From a checkpoint of a small transformer trained on Wikipedia: 6.95M parameters.
Each number is 200 + 40 x the weight over its row's rms, rounded and kept within 0 to 999. Layers, rows and columns count from 0. The size before them is the row's rms in percent of the matrix's.

# layer 12 MLP down, 160x640, rms 0.059, rows 81-159, columns 0-79
097,179,239,147,218,242,248,256,242,202,213,290,229,176,224,157,196,201,196,174,195,87,229,224,178,187,208,202,277,217,254,204,251,233,181,227,158,233,147,176,224,128,219,272,169,175,193,212,282,176,109,214,187,161,231,215,141,194,177,234,240,177,222,234,211,159,184,243,254,230,103,247,248,177,229,229,143,230,175,235,127
101,254,158,156,167,196,177,183,203,181,234,169,132,265,201,157,219,131,173,188,180,183,261,209,192,180,182,256,215,269,190,256,237,170,121,237,202,202,202,184,156,249,283,226,214,183,171,183,198,257,132,291,190,188,208,200,174,266,174,216,284,187,152,239,108,246,284,191,168,256,208,321,197,214,217,157,219,172,187,184,227
106,191,204,168,181,203,209,142,156,152,159,229,204,205,218,225,175,234,148,161,184,184,207,157,187,132,225,221,175,220,200,185,229,216,180,218,195,176,244,138,128,130,132,159,197,195,230,294,214,180,196,188,209,262,215,229,257,216,190,199,189,253,203,257,195,250,212,182,211,180,140,134,192,246,177,224,227,263,268,171,142
100,220,211,179,172,171,199,202,184,192,180,185,210,151,193,234,157,296,129,182,180,234,234,193,300,144,141,187,204,228,224,234,227,146,188,228,194,261,196,221,210,205,207,174,224,238,234,222,170,212,286,260,212,240,192,228,177,222,240,191,213,158,240,244,277,261,225,255,248,250,224,254,219,230,223,225,219,190,212,229,217
100,195,256,216,168,274,213,169,249,200,146,211,175,263,183,265,205,167,209,177,195,205,242,254,206,218,208,179,157,293,179,189,271,156,209,200,217,193,204,217,248,202,192,192,140,242,178,143,251,131,203,257,226,294,234,212,142,218,236,156,216,310,150,195,175,185,200,221,150,177,253,200,181,220,134,213,149,242,160,129,232
098,245,221,147,274,214,259,218,229,265,174,220,226,213,226,176,199,208,152,207,180,221,199,232,214,197,170,181,257,232,235,160,161,192,229,181,266,187,183,198,230,286,175,247,240,132,154,160,159,221,188,217,203,179,216,232,190,178,148,174,243,203,253,221,131,155,147,286,215,205,185,256,180,199,193,130,183,139,209,180,114
101,143,130,260,221,225,221,209,247,180,153,199,228,188,222,165,210,147,168,116,169,205,206,213,163,181,142,166,151,115,165,236,202,264,154,195,176,191,156,151,124,259,142,126,211,174,207,220,246,137,210,203,170,153,190,219,214,228,184,151,236,221,181,226,209,182,230,230,223,232,187,147,121,270,192,216,172,185,230,244,251
102,200,217,214,169,226,225,233,189,211,187,205,178,283,195,146,174,251,179,152,251,178,202,191,227,204,204,142,189,171,144,227,161,151,182,206,190,204,129,255,140,250,176,196,208,129,197,232,183,274,128,184,232,250,210,154,213,221,241,136,156,115,138,240,191,233,126,204,234,154,273,188,262,221,218,163,190,184,179,168,159
103,220,157,196,184,200,216,207,196,213,178,214,129,113,264,252,217,226,200,317,206,244,217,171,233,224,118,179,160,170,250,135,118,204,264,139,143,204,279,277,190,187,145,201,204,210,155,249,164,201,190,172,172,210,246,225,229,249,206,170,194,286,164,253,244,128,265,294,194,146,199,277,219,128,156,174,199,171,305,246,110
107,191,151,172,234,158,210,216,241,277,239,300,256,187,235,204,221,139,207,140,191,155,252,174,163,255,193,209,213,164,180,222,197,276,198,161,245,191,208,209,125,247,217,184,214,181,258,266,173,203,183,239,203,231,189,129,274,156,175,213,168,186,171,173,197,223,198,206,234,222,218,220,215,213,189,163,212,142,233,177,155
098,211,155,167,346,228,161,177,291,154,197,177,161,209,190,285,144,256,103,178,232,201,206,236,226,112,193,171,153,205,167,190,274,233,194,155,185,169,210,149,223,266,162,180,124,202,169,258,228,179,200,163,300,241,210,176,190,159,152,204,161,241,192,167,198,188,157,148,228,204,202,216,218,204,218,212,146,220,237,191,241
096,248,225,169,259,201,146,234,244,275,179,260,238,241,174,188,198,243,285,249,226,252,166,233,215,234,235,190,257,236,131,239,204,174,149,167,181,227,172,145,260,245,212,196,229,180,135,165,208,93,227,254,190,178,143,178,177,205,172,213,224,226,157,221,151,210,244,237,217,143,233,245,190,177,196,201,217,173,211,235,211
097,179,231,162,247,195,253,240,233,186,239,223,242,153,201,145,146,75,164,216,190,179,226,240,188,236,127,241,190,215,194,194,232,145,166,158,253,221,204,222,156,233,151,166,168,221,172,187,191,163,235,238,224,185,188,266,201,233,279,199,234,209,221,231,190,224,188,245,182,188,209,213,241,247,162,192,256,194,146,182,166
099,217,180,228,155,142,100,174,215,174,148,121,171,184,183,164,206,176,211,221,196,203,204,192,194,224,268,233,178,248,185,179,110,180,194,154,193,212,214,274,225,160,155,224,186,147,239,177,165,214,236,198,211,140,221,182,164,193,238,210,221,161,227,213,194,201,176,215,241,251,163,180,221,190,217,163,189,194,185,198,176
101,228,204,163,253,251,220,188,179,215,146,276,237,211,180,199,126,269,210,146,194,211,208,152,159,171,215,272,234,201,180,240,200,179,242,197,115,230,155,154,197,230,286,167,165,154,157,177,128,194,170,244,206,179,305,215,251,197,163,194,213,247,175,201,171,178,252,235,142,239,155,241,181,295,217,149,209,238,162,226,177
102,214,174,185,153,192,249,183,198,206,209,170,177,130,184,176,185,222,183,193,221,202,187,239,184,245,189,197,158,161,183,184,288,154,198,183,203,202,159,174,176,244,232,186,183,164,196,283,209,259,162,140,186,197,193,185,169,211,149,173,219,228,260,175,250,195,213,200,273,181,180,212,204,196,227,124,162,238,246,193,232
092,221,186,95,294,254,220,210,288,187,194,219,218,139,168,180,184,118,287,245,184,172,196,253,259,208,185,234,210,201,231,221,284,250,212,93,186,265,230,252,182,230,159,190,234,232,257,224,230,167,171,219,178,195,255,170,183,264,240,191,257,239,183,190,188,156,188,210,170,163,269,246,203,210,224,170,142,170,213,203,227
099,180,242,180,240,155,156,152,220,188,119,194,177,205,188,310,202,209,153,201,176,194,285,252,202,162,241,290,161,150,180,178,198,173,155,247,213,218,162,161,185,222,161,147,194,215,185,281,171,219,226,215,251,178,183,207,216,168,210,116,235,259,199,172,177,177,151,136,188,228,214,171,227,182,227,157,210,195,156,148,330
113,255,159,240,164,192,143,91,225,216,206,156,215,200,239,204,173,199,222,186,166,225,172,144,189,179,226,161,142,147,163,238,284,247,163,157,210,182,249,227,198,160,201,268,226,142,205,170,224,143,225,142,145,171,191,265,192,294,232,230,198,121,217,194,194,201,211,243,180,208,135,190,185,159,182,159,243,220,182,215,149
101,183,202,177,172,224,216,257,240,279,196,229,191,191,198,212,228,242,182,169,179,208,189,219,227,241,186,183,230,252,243,227,214,251,179,214,198,266,132,210,172,195,211,96,185,140,267,211,192,232,220,226,152,265,238,177,165,200,183,241,301,229,150,210,241,160,172,257,178,187,143,128,217,167,175,268,228,187,152,209,218
100,213,214,247,172,200,185,214,254,261,180,203,218,202,268,159,148,220,274,211,177,241,235,118,194,217,278,183,230,226,223,204,108,262,172,289,217,135,174,206,203,264,193,210,244,157,189,198,227,198,172,226,184,196,139,260,219,211,217,226,130,241,218,184,169,160,200,223,169,216,194,198,164,175,191,260,189,223,194,227,169
103,118,206,114,212,223,199,222,102,222,151,193,212,167,238,140,122,224,198,148,169,202,218,148,155,152,245,168,199,194,139,220,203,229,103,191,229,175,106,229,188,139,110,166,195,221,150,274,188,224,154,186,267,169,162,203,207,199,180,219,252,219,233,218,150,107,187,204,215,247,198,172,121,222,139,157,160,205,157,201,214
094,260,154,270,176,209,89,114,189,238,138,179,158,237,163,198,196,114,209,244,252,237,178,235,210,134,172,173,155,197,118,146,199,236,154,182,247,231,142,235,229,106,177,203,180,263,210,178,225,186,236,159,266,230,155,170,164,311,165,200,175,196,200,145,162,207,174,177,227,174,188,202,218,196,208,155,136,189,157,185,229
099,142,155,254,168,276,202,201,125,225,247,206,171,251,167,187,158,278,157,249,146,208,166,124,197,198,170,186,122,203,168,240,198,217,192,178,191,208,248,187,150,242,148,112,131,247,176,197,253,141,264,218,235,262,182,233,155,244,200,296,230,162,207,164,179,146,199,211,192,214,207,146,159,210,176,215,207,250,169,223,323
111,201,220,203,106,293,189,229,190,205,129,329,175,248,230,185,112,209,228,244,164,200,221,157,129,162,223,160,196,162,267,170,177,152,169,210,302,164,151,166,238,211,233,160,138,180,233,156,221,232,203,171,218,227,243,191,133,173,195,247,267,241,153,171,204,182,266,134,202,165,199,230,237,214,191,244,126,144,160,183,174
098,170,187,184,182,228,194,219,217,236,187,231,256,277,162,219,163,168,204,162,220,263,229,157,250,210,153,266,287,195,158,249,240,183,233,124,180,213,236,188,208,249,152,261,175,167,119,209,145,233,170,143,229,185,162,200,192,242,155,269,167,235,178,157,163,213,150,183,237,152,176,185,273,185,185,208,185,229,154,232,119
099,228,143,238,182,194,195,325,131,203,219,203,129,187,209,231,242,166,72,178,195,196,222,153,146,120,203,164,201,173,166,227,193,213,251,247,162,176,201,208,230,221,229,173,205,281,241,208,233,191,152,256,250,167,238,103,213,203,168,182,188,180,162,212,192,199,162,210,228,203,273,156,187,214,271,143,219,243,197,182,155
102,246,167,237,278,169,175,154,179,189,193,185,186,195,212,191,178,191,165,195,211,119,160,146,151,197,165,196,233,227,137,234,236,164,219,246,160,245,184,197,290,213,251,219,165,183,259,233,221,160,196,185,184,172,251,173,238,167,185,116,196,178,196,224,179,181,148,217,229,269,266,158,172,194,141,174,197,222,248,270,221
100,223,58,253,222,214,271,198,243,221,197,250,188,253,151,145,251,249,180,231,217,248,182,174,206,183,98,224,247,188,251,228,217,245,169,228,224,245,168,199,198,226,143,219,159,115,229,136,215,243,250,187,197,223,170,212,169,145,172,125,154,203,162,184,232,179,230,201,215,218,196,210,196,132,221,244,185,271,209,114,165
096,195,212,200,158,195,233,190,238,152,236,180,169,185,173,174,164,214,187,233,210,239,224,218,223,209,119,209,207,186,194,165,226,172,149,199,166,144,140,147,200,170,174,232,217,250,189,86,121,251,154,175,217,246,273,277,147,194,165,211,160,218,266,211,260,142,233,184,168,195,187,126,196,197,284,114,188,187,141,185,227
105,242,208,183,153,180,263,289,220,176,154,248,256,174,225,170,289,189,133,192,212,225,225,168,138,229,124,193,181,220,267,188,208,192,221,176,209,198,151,176,109,164,250,152,221,193,125,289,195,322,191,163,218,183,234,211,156,158,191,161,217,218,266,155,229,229,158,166,185,176,129,278,175,199,194,201,159,229,195,183,159
092,145,209,176,230,198,197,205,163,200,205,203,240,169,249,142,214,311,191,208,246,208,196,205,160,178,259,90,258,161,213,216,185,182,216,189,127,199,142,154,213,232,180,142,188,262,147,234,157,187,220,234,135,215,156,197,192,169,183,270,252,203,202,248,231,148,149,178,151,172,224,216,186,106,194,295,206,255,165,171,143
100,173,168,196,185,182,168,241,231,203,273,193,240,177,206,140,245,162,175,206,173,126,117,162,235,214,118,216,165,208,232,213,211,158,203,197,114,156,229,267,167,214,194,188,154,250,122,213,227,212,222,185,192,173,209,231,274,166,212,169,195,250,204,176,181,237,200,189,120,152,215,170,228,258,169,232,213,206,173,255,280
100,205,188,165,160,206,195,205,316,172,151,239,174,112,207,211,230,227,176,212,181,213,264,209,151,210,160,238,311,237,190,283,190,149,221,256,164,175,186,236,184,237,194,184,220,190,156,174,162,200,128,209,175,259,237,153,192,187,217,216,178,213,172,128,169,94,243,236,252,191,204,223,204,190,286,162,227,222,216,131,258
104,260,194,171,229,207,224,158,137,198,202,139,186,176,203,188,171,259,252,181,199,226,207,203,99,217,234,207,192,238,178,217,216,208,174,185,253,231,196,175,218,190,144,130,224,314,181,208,219,114,164,204,154,171,246,225,168,178,179,208,224,220,196,211,120,224,157,216,238,214,187,249,208,108,227,197,224,225,234,184,227
107,153,222,187,176,195,162,178,260,143,191,199,181,202,160,182,191,257,126,225,218,281,182,192,220,168,185,113,130,222,138,209,143,193,189,162,222,230,144,198,226,140,257,185,184,209,213,180,221,234,234,273,134,216,193,203,241,139,197,157,200,210,203,184,202,131,165,169,95,186,159,174,198,240,238,214,211,171,252,162,162
103,227,206,260,233,199,201,155,148,204,201,151,226,167,172,156,108,224,226,209,230,207,223,143,209,251,174,224,138,185,281,233,79,228,180,309,236,187,224,208,233,183,223,177,170,230,183,187,223,231,280,198,185,229,220,234,165,229,154,159,196,292,213,136,218,280,177,147,183,205,123,174,206,190,205,199,148,234,172,192,226
101,196,220,182,187,268,220,160,222,170,169,146,192,195,256,257,222,119,245,251,165,163,153,233,56,233,223,196,230,212,227,186,239,256,207,169,216,191,247,258,245,189,221,265,255,248,291,170,175,197,225,153,173,235,201,213,229,125,198,84,159,277,219,182,115,162,226,164,237,218,271,162,121,186,227,180,212,184,183,160,233
096,194,252,166,163,327,106,151,161,296,243,223,185,237,170,118,182,157,229,242,172,216,176,143,236,242,113,168,185,155,236,200,248,178,279,151,166,147,217,207,113,152,210,164,186,220,153,155,215,181,168,211,187,290,178,233,190,143,241,283,141,211,169,161,189,255,222,153,210,194,197,186,167,216,204,205,172,207,241,167,172
098,170,185,194,181,173,168,219,142,212,189,183,198,247,192,213,212,185,264,203,216,269,157,94,170,143,248,161,244,207,254,194,182,231,193,181,205,150,144,120,238,207,151,153,222,127,169,239,227,205,224,204,220,202,288,190,248,218,178,211,267,227,260,179,182,225,189,211,275,252,248,177,168,230,136,193,173,210,213,147,217
096,106,133,318,195,168,152,267,186,234,197,243,170,152,143,205,212,142,162,205,174,217,193,257,160,145,272,205,171,175,209,126,214,218,128,203,196,169,156,203,194,157,186,212,115,211,247,172,200,222,262,145,191,242,240,161,91,136,213,241,245,159,190,141,154,205,160,170,216,181,236,182,210,212,182,198,238,180,163,218,193
098,170,176,147,250,251,137,253,201,269,163,133,223,137,143,224,113,107,193,177,187,198,117,244,212,212,166,223,186,135,174,198,292,171,196,190,278,227,242,204,255,156,327,224,134,218,190,206,130,150,192,193,162,171,219,243,274,263,181,190,240,195,239,200,198,181,171,174,206,200,199,272,234,205,208,155,138,141,111,215,162
107,151,251,124,213,153,182,119,184,208,164,226,322,137,193,229,231,129,210,232,192,152,152,91,233,177,162,178,140,205,204,171,203,209,144,201,213,243,187,203,194,211,182,233,185,198,223,228,255,151,175,151,209,204,109,258,176,196,256,249,333,161,274,214,297,248,203,143,207,212,236,176,248,256,94,233,129,144,268,287,185
105,174,196,138,193,206,225,212,162,172,143,207,218,249,273,271,182,252,167,140,165,236,253,260,120,146,250,192,116,176,208,190,182,131,144,167,257,223,182,212,204,231,228,182,277,167,258,157,226,179,154,157,226,162,149,230,200,215,195,137,155,267,198,234,170,185,139,213,174,194,237,157,208,212,170,168,218,201,178,205,248
094,195,163,242,193,185,194,185,181,209,205,256,190,160,275,123,215,134,113,164,203,222,240,231,173,209,147,158,146,123,163,147,209,175,192,152,232,206,269,201,218,184,208,179,226,165,172,217,184,214,202,149,167,214,236,169,243,247,251,214,131,207,197,309,189,127,271,188,194,159,193,156,209,166,238,260,196,186,154,260,234
098,148,190,203,307,238,151,172,211,196,200,169,125,294,193,200,221,244,130,238,104,226,159,240,256,215,178,269,191,277,139,147,124,244,214,238,182,211,146,224,163,213,256,267,171,206,228,197,230,235,158,192,193,86,178,186,220,221,227,195,208,140,222,255,145,243,192,185,186,227,135,162,202,130,261,234,240,236,204,202,241
099,155,223,194,198,197,251,245,190,196,172,196,231,128,222,260,202,192,265,199,206,282,195,210,197,272,207,176,215,150,155,219,126,295,149,165,168,206,179,182,211,227,247,280,218,107,284,182,231,293,196,204,235,129,134,184,253,150,223,197,151,145,194,165,223,212,146,266,250,161,256,254,220,208,196,236,215,185,177,219,168
097,263,135,167,128,225,228,127,225,164,124,108,283,208,184,181,262,180,140,258,196,195,145,267,181,229,279,286,147,157,189,192,271,203,212,202,209,222,202,124,177,207,176,223,236,158,192,147,179,240,221,264,177,181,149,210,205,146,216,214,197,251,180,168,177,243,174,194,218,218,274,200,281,193,244,218,166,158,175,213,194
106,188,287,245,173,221,239,214,158,214,132,220,215,246,168,172,242,218,210,187,190,208,203,278,102,263,194,209,189,175,284,156,155,229,222,193,211,239,243,272,207,213,181,181,212,209,208,196,153,143,186,214,200,233,146,256,145,256,142,228,235,175,208,239,162,224,210,202,92,223,221,157,236,172,253,142,209,179,253,272,148
095,226,169,257,234,240,225,213,263,159,192,237,192,215,208,213,208,254,219,180,183,215,272,190,233,120,242,248,223,200,189,144,261,228,264,170,148,172,178,170,242,260,175,255,208,126,218,172,165,269,195,135,156,202,260,295,197,193,145,155,128,212,220,209,221,149,130,160,189,251,206,147,221,235,176,117,201,147,205,183,222
094,197,221,275,228,160,197,178,223,113,145,184,192,198,188,202,238,171,155,245,160,211,249,221,218,293,207,171,206,86,178,208,160,183,239,181,175,164,200,206,204,191,156,155,170,262,241,138,198,247,167,262,187,149,214,207,209,133,187,213,204,126,89,173,146,210,205,320,157,171,167,182,222,142,209,138,216,248,250,173,177
099,219,214,225,137,253,200,202,189,220,204,215,210,184,157,192,222,195,179,223,221,201,219,223,167,189,186,260,170,254,264,170,174,210,125,181,222,181,253,202,163,200,197,274,182,229,186,159,227,158,260,177,175,160,155,255,189,211,278,186,233,158,213,165,260,216,225,252,215,172,156,237,214,210,210,312,153,200,130,157,237
103,243,174,277,80,227,229,168,191,168,174,208,170,201,166,194,179,280,220,183,207,188,181,172,216,217,193,154,282,210,164,246,202,172,199,188,190,102,143,232,249,206,177,211,205,133,304,135,139,191,301,127,209,214,264,188,236,190,236,129,175,185,240,233,229,237,147,138,110,228,120,194,169,139,195,153,294,207,142,192,134
095,204,213,161,240,73,159,246,191,212,224,249,226,194,228,227,184,169,224,134,260,213,164,186,189,213,229,287,183,146,162,233,205,282,254,144,185,210,152,257,192,263,187,231,175,215,165,136,189,180,203,226,188,212,198,177,224,171,178,134,233,211,164,202,197,185,182,187,225,118,268,258,202,286,201,143,176,211,181,177,197
103,168,161,246,181,179,194,236,185,165,201,200,182,162,201,288,150,241,158,288,157,222,191,207,137,190,219,187,216,85,184,140,203,155,307,177,246,272,125,108,196,218,191,184,211,178,174,254,185,201,313,189,170,177,210,214,153,206,212,216,146,174,178,176,196,170,159,105,179,197,176,166,176,106,201,157,249,168,240,194,230
102,161,184,160,207,197,263,220,206,277,160,167,237,228,194,297,203,194,202,222,234,217,245,178,245,172,239,186,247,141,195,196,181,246,202,159,189,220,243,202,236,172,206,188,208,250,203,119,217,212,227,152,170,243,176,186,250,104,245,179,133,147,254,246,160,171,217,162,172,241,116,191,225,223,231,173,213,243,171,158,173
094,181,160,243,139,253,191,249,239,222,183,210,167,194,236,231,156,173,127,126,204,229,203,186,214,204,237,173,143,161,205,247,201,178,193,173,179,201,198,210,146,164,179,188,258,223,188,238,242,184,193,223,251,265,205,212,237,176,201,136,233,173,212,176,226,207,120,175,166,170,160,227,212,114,274,204,238,203,209,186,121
097,170,269,208,210,161,175,154,143,207,207,200,217,166,247,223,282,236,211,220,209,307,179,233,203,189,176,239,231,216,142,125,150,203,192,197,211,142,173,264,224,170,212,135,139,172,172,254,219,188,157,179,146,280,213,187,231,210,183,252,271,186,154,246,173,187,185,177,196,218,232,187,249,246,253,197,190,243,154,174,198
102,172,180,234,213,212,270,194,202,209,105,183,167,201,202,243,232,303,119,212,150,203,238,226,213,226,170,247,273,214,253,267,162,224,226,141,242,160,256,171,208,221,237,188,269,215,197,200,122,285,265,177,191,236,193,166,204,269,189,176,231,164,216,169,150,231,212,191,157,233,215,252,149,239,167,183,220,206,234,167,185
100,180,200,266,158,268,190,180,294,173,214,283,168,237,179,203,208,164,236,304,245,255,266,153,192,190,172,232,228,152,212,239,94,172,162,187,158,232,182,296,211,243,220,302,176,215,224,194,141,144,159,167,249,159,187,279,182,230,244,124,157,191,178,203,166,235,239,273,213,288,219,195,242,162,212,130,218,238,184,141,225
101,181,211,227,214,181,220,196,222,263,220,201,203,227,219,179,230,211,125,186,230,251,234,200,238,216,265,218,117,231,143,215,225,132,181,241,317,192,197,140,179,193,201,215,118,203,219,156,216,226,195,65,181,215,245,228,225,112,230,160,217,173,208,164,202,116,209,170,168,199,170,166,205,189,146,244,77,221,190,160,201
099,194,235,231,227,191,210,157,271,174,186,189,193,154,174,147,170,287,246,180,167,166,173,185,254,127,102,158,135,142,264,233,200,123,183,173,318,225,171,240,247,193,303,144,190,191,204,148,190,169,181,181,223,201,136,212,283,213,219,202,218,182,171,258,185,199,205,272,165,197,203,207,202,268,202,138,189,214,212,225,143
103,223,173,216,183,161,192,167,184,140,273,144,198,233,222,169,249,242,272,220,159,186,201,173,239,169,237,183,186,222,180,240,320,241,240,246,175,227,189,246,199,162,118,193,114,202,169,202,160,174,237,131,171,188,185,261,133,235,192,217,216,228,173,203,184,218,252,197,178,247,183,212,193,275,257,270,233,177,258,270,190
102,183,259,213,171,168,186,254,193,209,207,181,205,242,227,225,233,178,216,183,187,214,230,210,218,189,241,157,223,145,197,220,191,192,189,295,242,223,144,237,207,198,245,136,208,181,160,240,268,213,210,164,191,229,281,209,203,284,234,191,251,257,212,183,246,251,122,163,216,192,173,200,214,252,197,159,188,259,145,212,171
096,183,186,153,193,187,168,164,225,234,206,171,161,180,178,205,192,163,231,229,174,268,137,200,190,230,177,208,241,257,162,150,216,158,230,189,226,131,200,217,160,220,176,196,187,206,147,233,202,209,182,232,210,216,232,212,273,192,275,190,162,222,229,177,229,155,160,155,171,217,161,234,224,250,218,130,148,181,173,180,233
106,218,226,251,210,217,246,153,208,141,181,195,251,198,186,184,193,203,178,227,206,135,168,186,213,212,188,180,126,184,207,144,203,172,197,222,206,296,213,274,233,248,190,181,165,219,201,104,166,218,195,251,205,174,237,210,139,211,170,147,212,100,172,232,203,295,209,187,258,221,206,189,218,192,163,288,222,152,147,200,236
099,162,173,231,193,170,242,152,230,217,214,253,223,269,229,212,196,185,223,252,175,226,255,141,194,284,295,158,215,189,264,240,157,202,173,210,198,124,196,247,180,218,258,148,228,176,190,201,213,185,228,132,202,189,188,206,203,152,173,206,202,271,202,186,220,154,146,205,209,191,267,214,207,176,244,276,223,159,251,184,143
093,185,193,173,198,217,226,176,158,217,167,124,249,197,114,221,161,148,263,265,180,209,176,174,277,146,166,148,215,188,169,147,240,207,207,211,164,158,197,196,171,224,170,226,267,176,165,186,233,211,122,230,188,194,193,197,187,135,184,136,246,162,165,210,101,153,202,225,211,269,148,220,193,211,211,227,203,214,146,163,95
096,275,170,221,245,256,155,209,243,201,170,217,189,204,226,188,162,183,208,185,176,171,209,216,166,211,162,144,189,134,113,260,132,229,222,169,169,213,207,229,205,232,178,217,187,133,139,209,228,251,231,253,143,208,163,228,184,198,222,173,231,244,216,173,236,155,244,190,187,193,140,224,177,146,250,266,199,160,181,287,153
100,244,227,226,178,228,224,212,226,266,139,190,227,171,224,254,161,210,230,248,212,212,154,142,195,205,155,213,221,213,206,179,232,248,262,166,271,179,151,194,229,221,245,241,265,241,191,197,210,232,227,185,171,192,153,181,256,142,204,189,171,320,163,127,205,190,148,182,192,238,197,174,236,168,222,279,146,195,152,187,174
094,212,228,160,224,213,249,159,199,147,204,138,216,196,246,277,192,237,224,202,142,220,195,181,222,225,135,282,167,189,185,232,155,188,206,174,189,151,229,200,171,244,195,224,225,252,207,264,186,164,138,187,227,227,174,141,221,149,202,215,227,198,248,256,216,159,149,181,167,255,148,243,238,218,201,95,175,219,147,231,169
096,152,189,161,170,171,196,227,156,219,280,135,185,193,182,151,158,262,215,275,196,176,182,211,187,131,257,118,164,243,141,198,230,211,164,239,193,163,237,230,216,175,216,283,198,256,176,181,162,195,179,183,225,213,199,229,158,203,246,323,178,136,204,213,231,237,219,179,186,280,216,197,153,217,132,192,204,234,238,176,227
098,199,205,260,166,156,169,200,259,223,163,260,190,208,203,182,241,251,157,165,219,255,224,214,172,149,141,209,181,215,261,221,177,107,159,197,189,144,230,236,131,239,108,221,205,181,177,218,185,160,274,193,137,202,234,186,127,243,204,220,216,131,260,205,217,194,235,188,224,236,180,200,201,169,222,199,275,140,183,209,194
101,186,220,218,142,207,129,191,175,208,217,199,108,196,283,218,209,169,204,292,252,245,175,174,239,163,199,195,228,234,167,163,191,172,201,141,241,163,214,186,188,174,221,204,213,246,222,142,139,189,221,203,201,217,163,192,221,170,219,228,202,193,238,178,180,260,119,191,259,197,246,196,146,200,259,169,196,113,280,223,200
101,171,188,227,184,207,205,261,165,195,205,223,174,195,189,215,223,227,220,220,192,200,229,207,260,192,264,130,215,143,210,163,231,235,269,211,213,182,215,178,248,179,149,226,203,218,182,219,156,221,186,211,199,173,218,242,215,233,182,215,164,153,223,226,150,245,152,234,167,240,208,195,192,213,210,232,156,163,265,165,167
102,199,149,264,269,192,281,186,135,199,240,134,125,152,172,152,282,246,128,219,178,185,180,147,140,175,174,193,272,241,199,197,206,166,218,193,209,146,182,240,213,232,235,252,226,243,288,206,191,169,214,209,149,161,204,170,197,234,215,182,159,191,156,189,173,125,221,163,224,190,188,230,192,243,237,160,276,235,198,208,153
103,206,117,279,207,190,182,210,226,220,266,246,168,214,185,207,231,194,210,231,195,249,236,185,288,205,140,166,220,166,167,203,223,268,128,174,182,256,163,128,179,233,215,223,163,241,201,229,243,158,208,253,149,177,196,224,173,255,196,203,205,157,240,178,216,259,124,98,173,249,229,178,176,175,198,205,172,247,168,197,195
100,195,260,213,155,232,167,161,294,158,186,195,173,203,176,134,188,215,211,149,206,215,142,177,174,216,130,217,216,190,248,196,183,197,167,202,239,272,221,160,122,205,133,202,214,213,198,97,220,245,208,162,213,286,155,220,157,188,220,166,249,200,245,171,281,187,180,195,164,124,182,244,216,189,193,103,224,197,278,212,145
102,157,201,201,214,192,188,225,181,132,209,214,237,204,208,186,207,314,160,240,147,220,194,150,231,225,213,204,240,211,196,269,217,214,231,226,203,66,211,231,128,154,155,237,203,175,233,225,240,240,212,198,180,182,165,166,194,238,222,212,178,206,218,152,205,221,160,235,258,181,178,169,246,209,149,118,189,184,228,149,176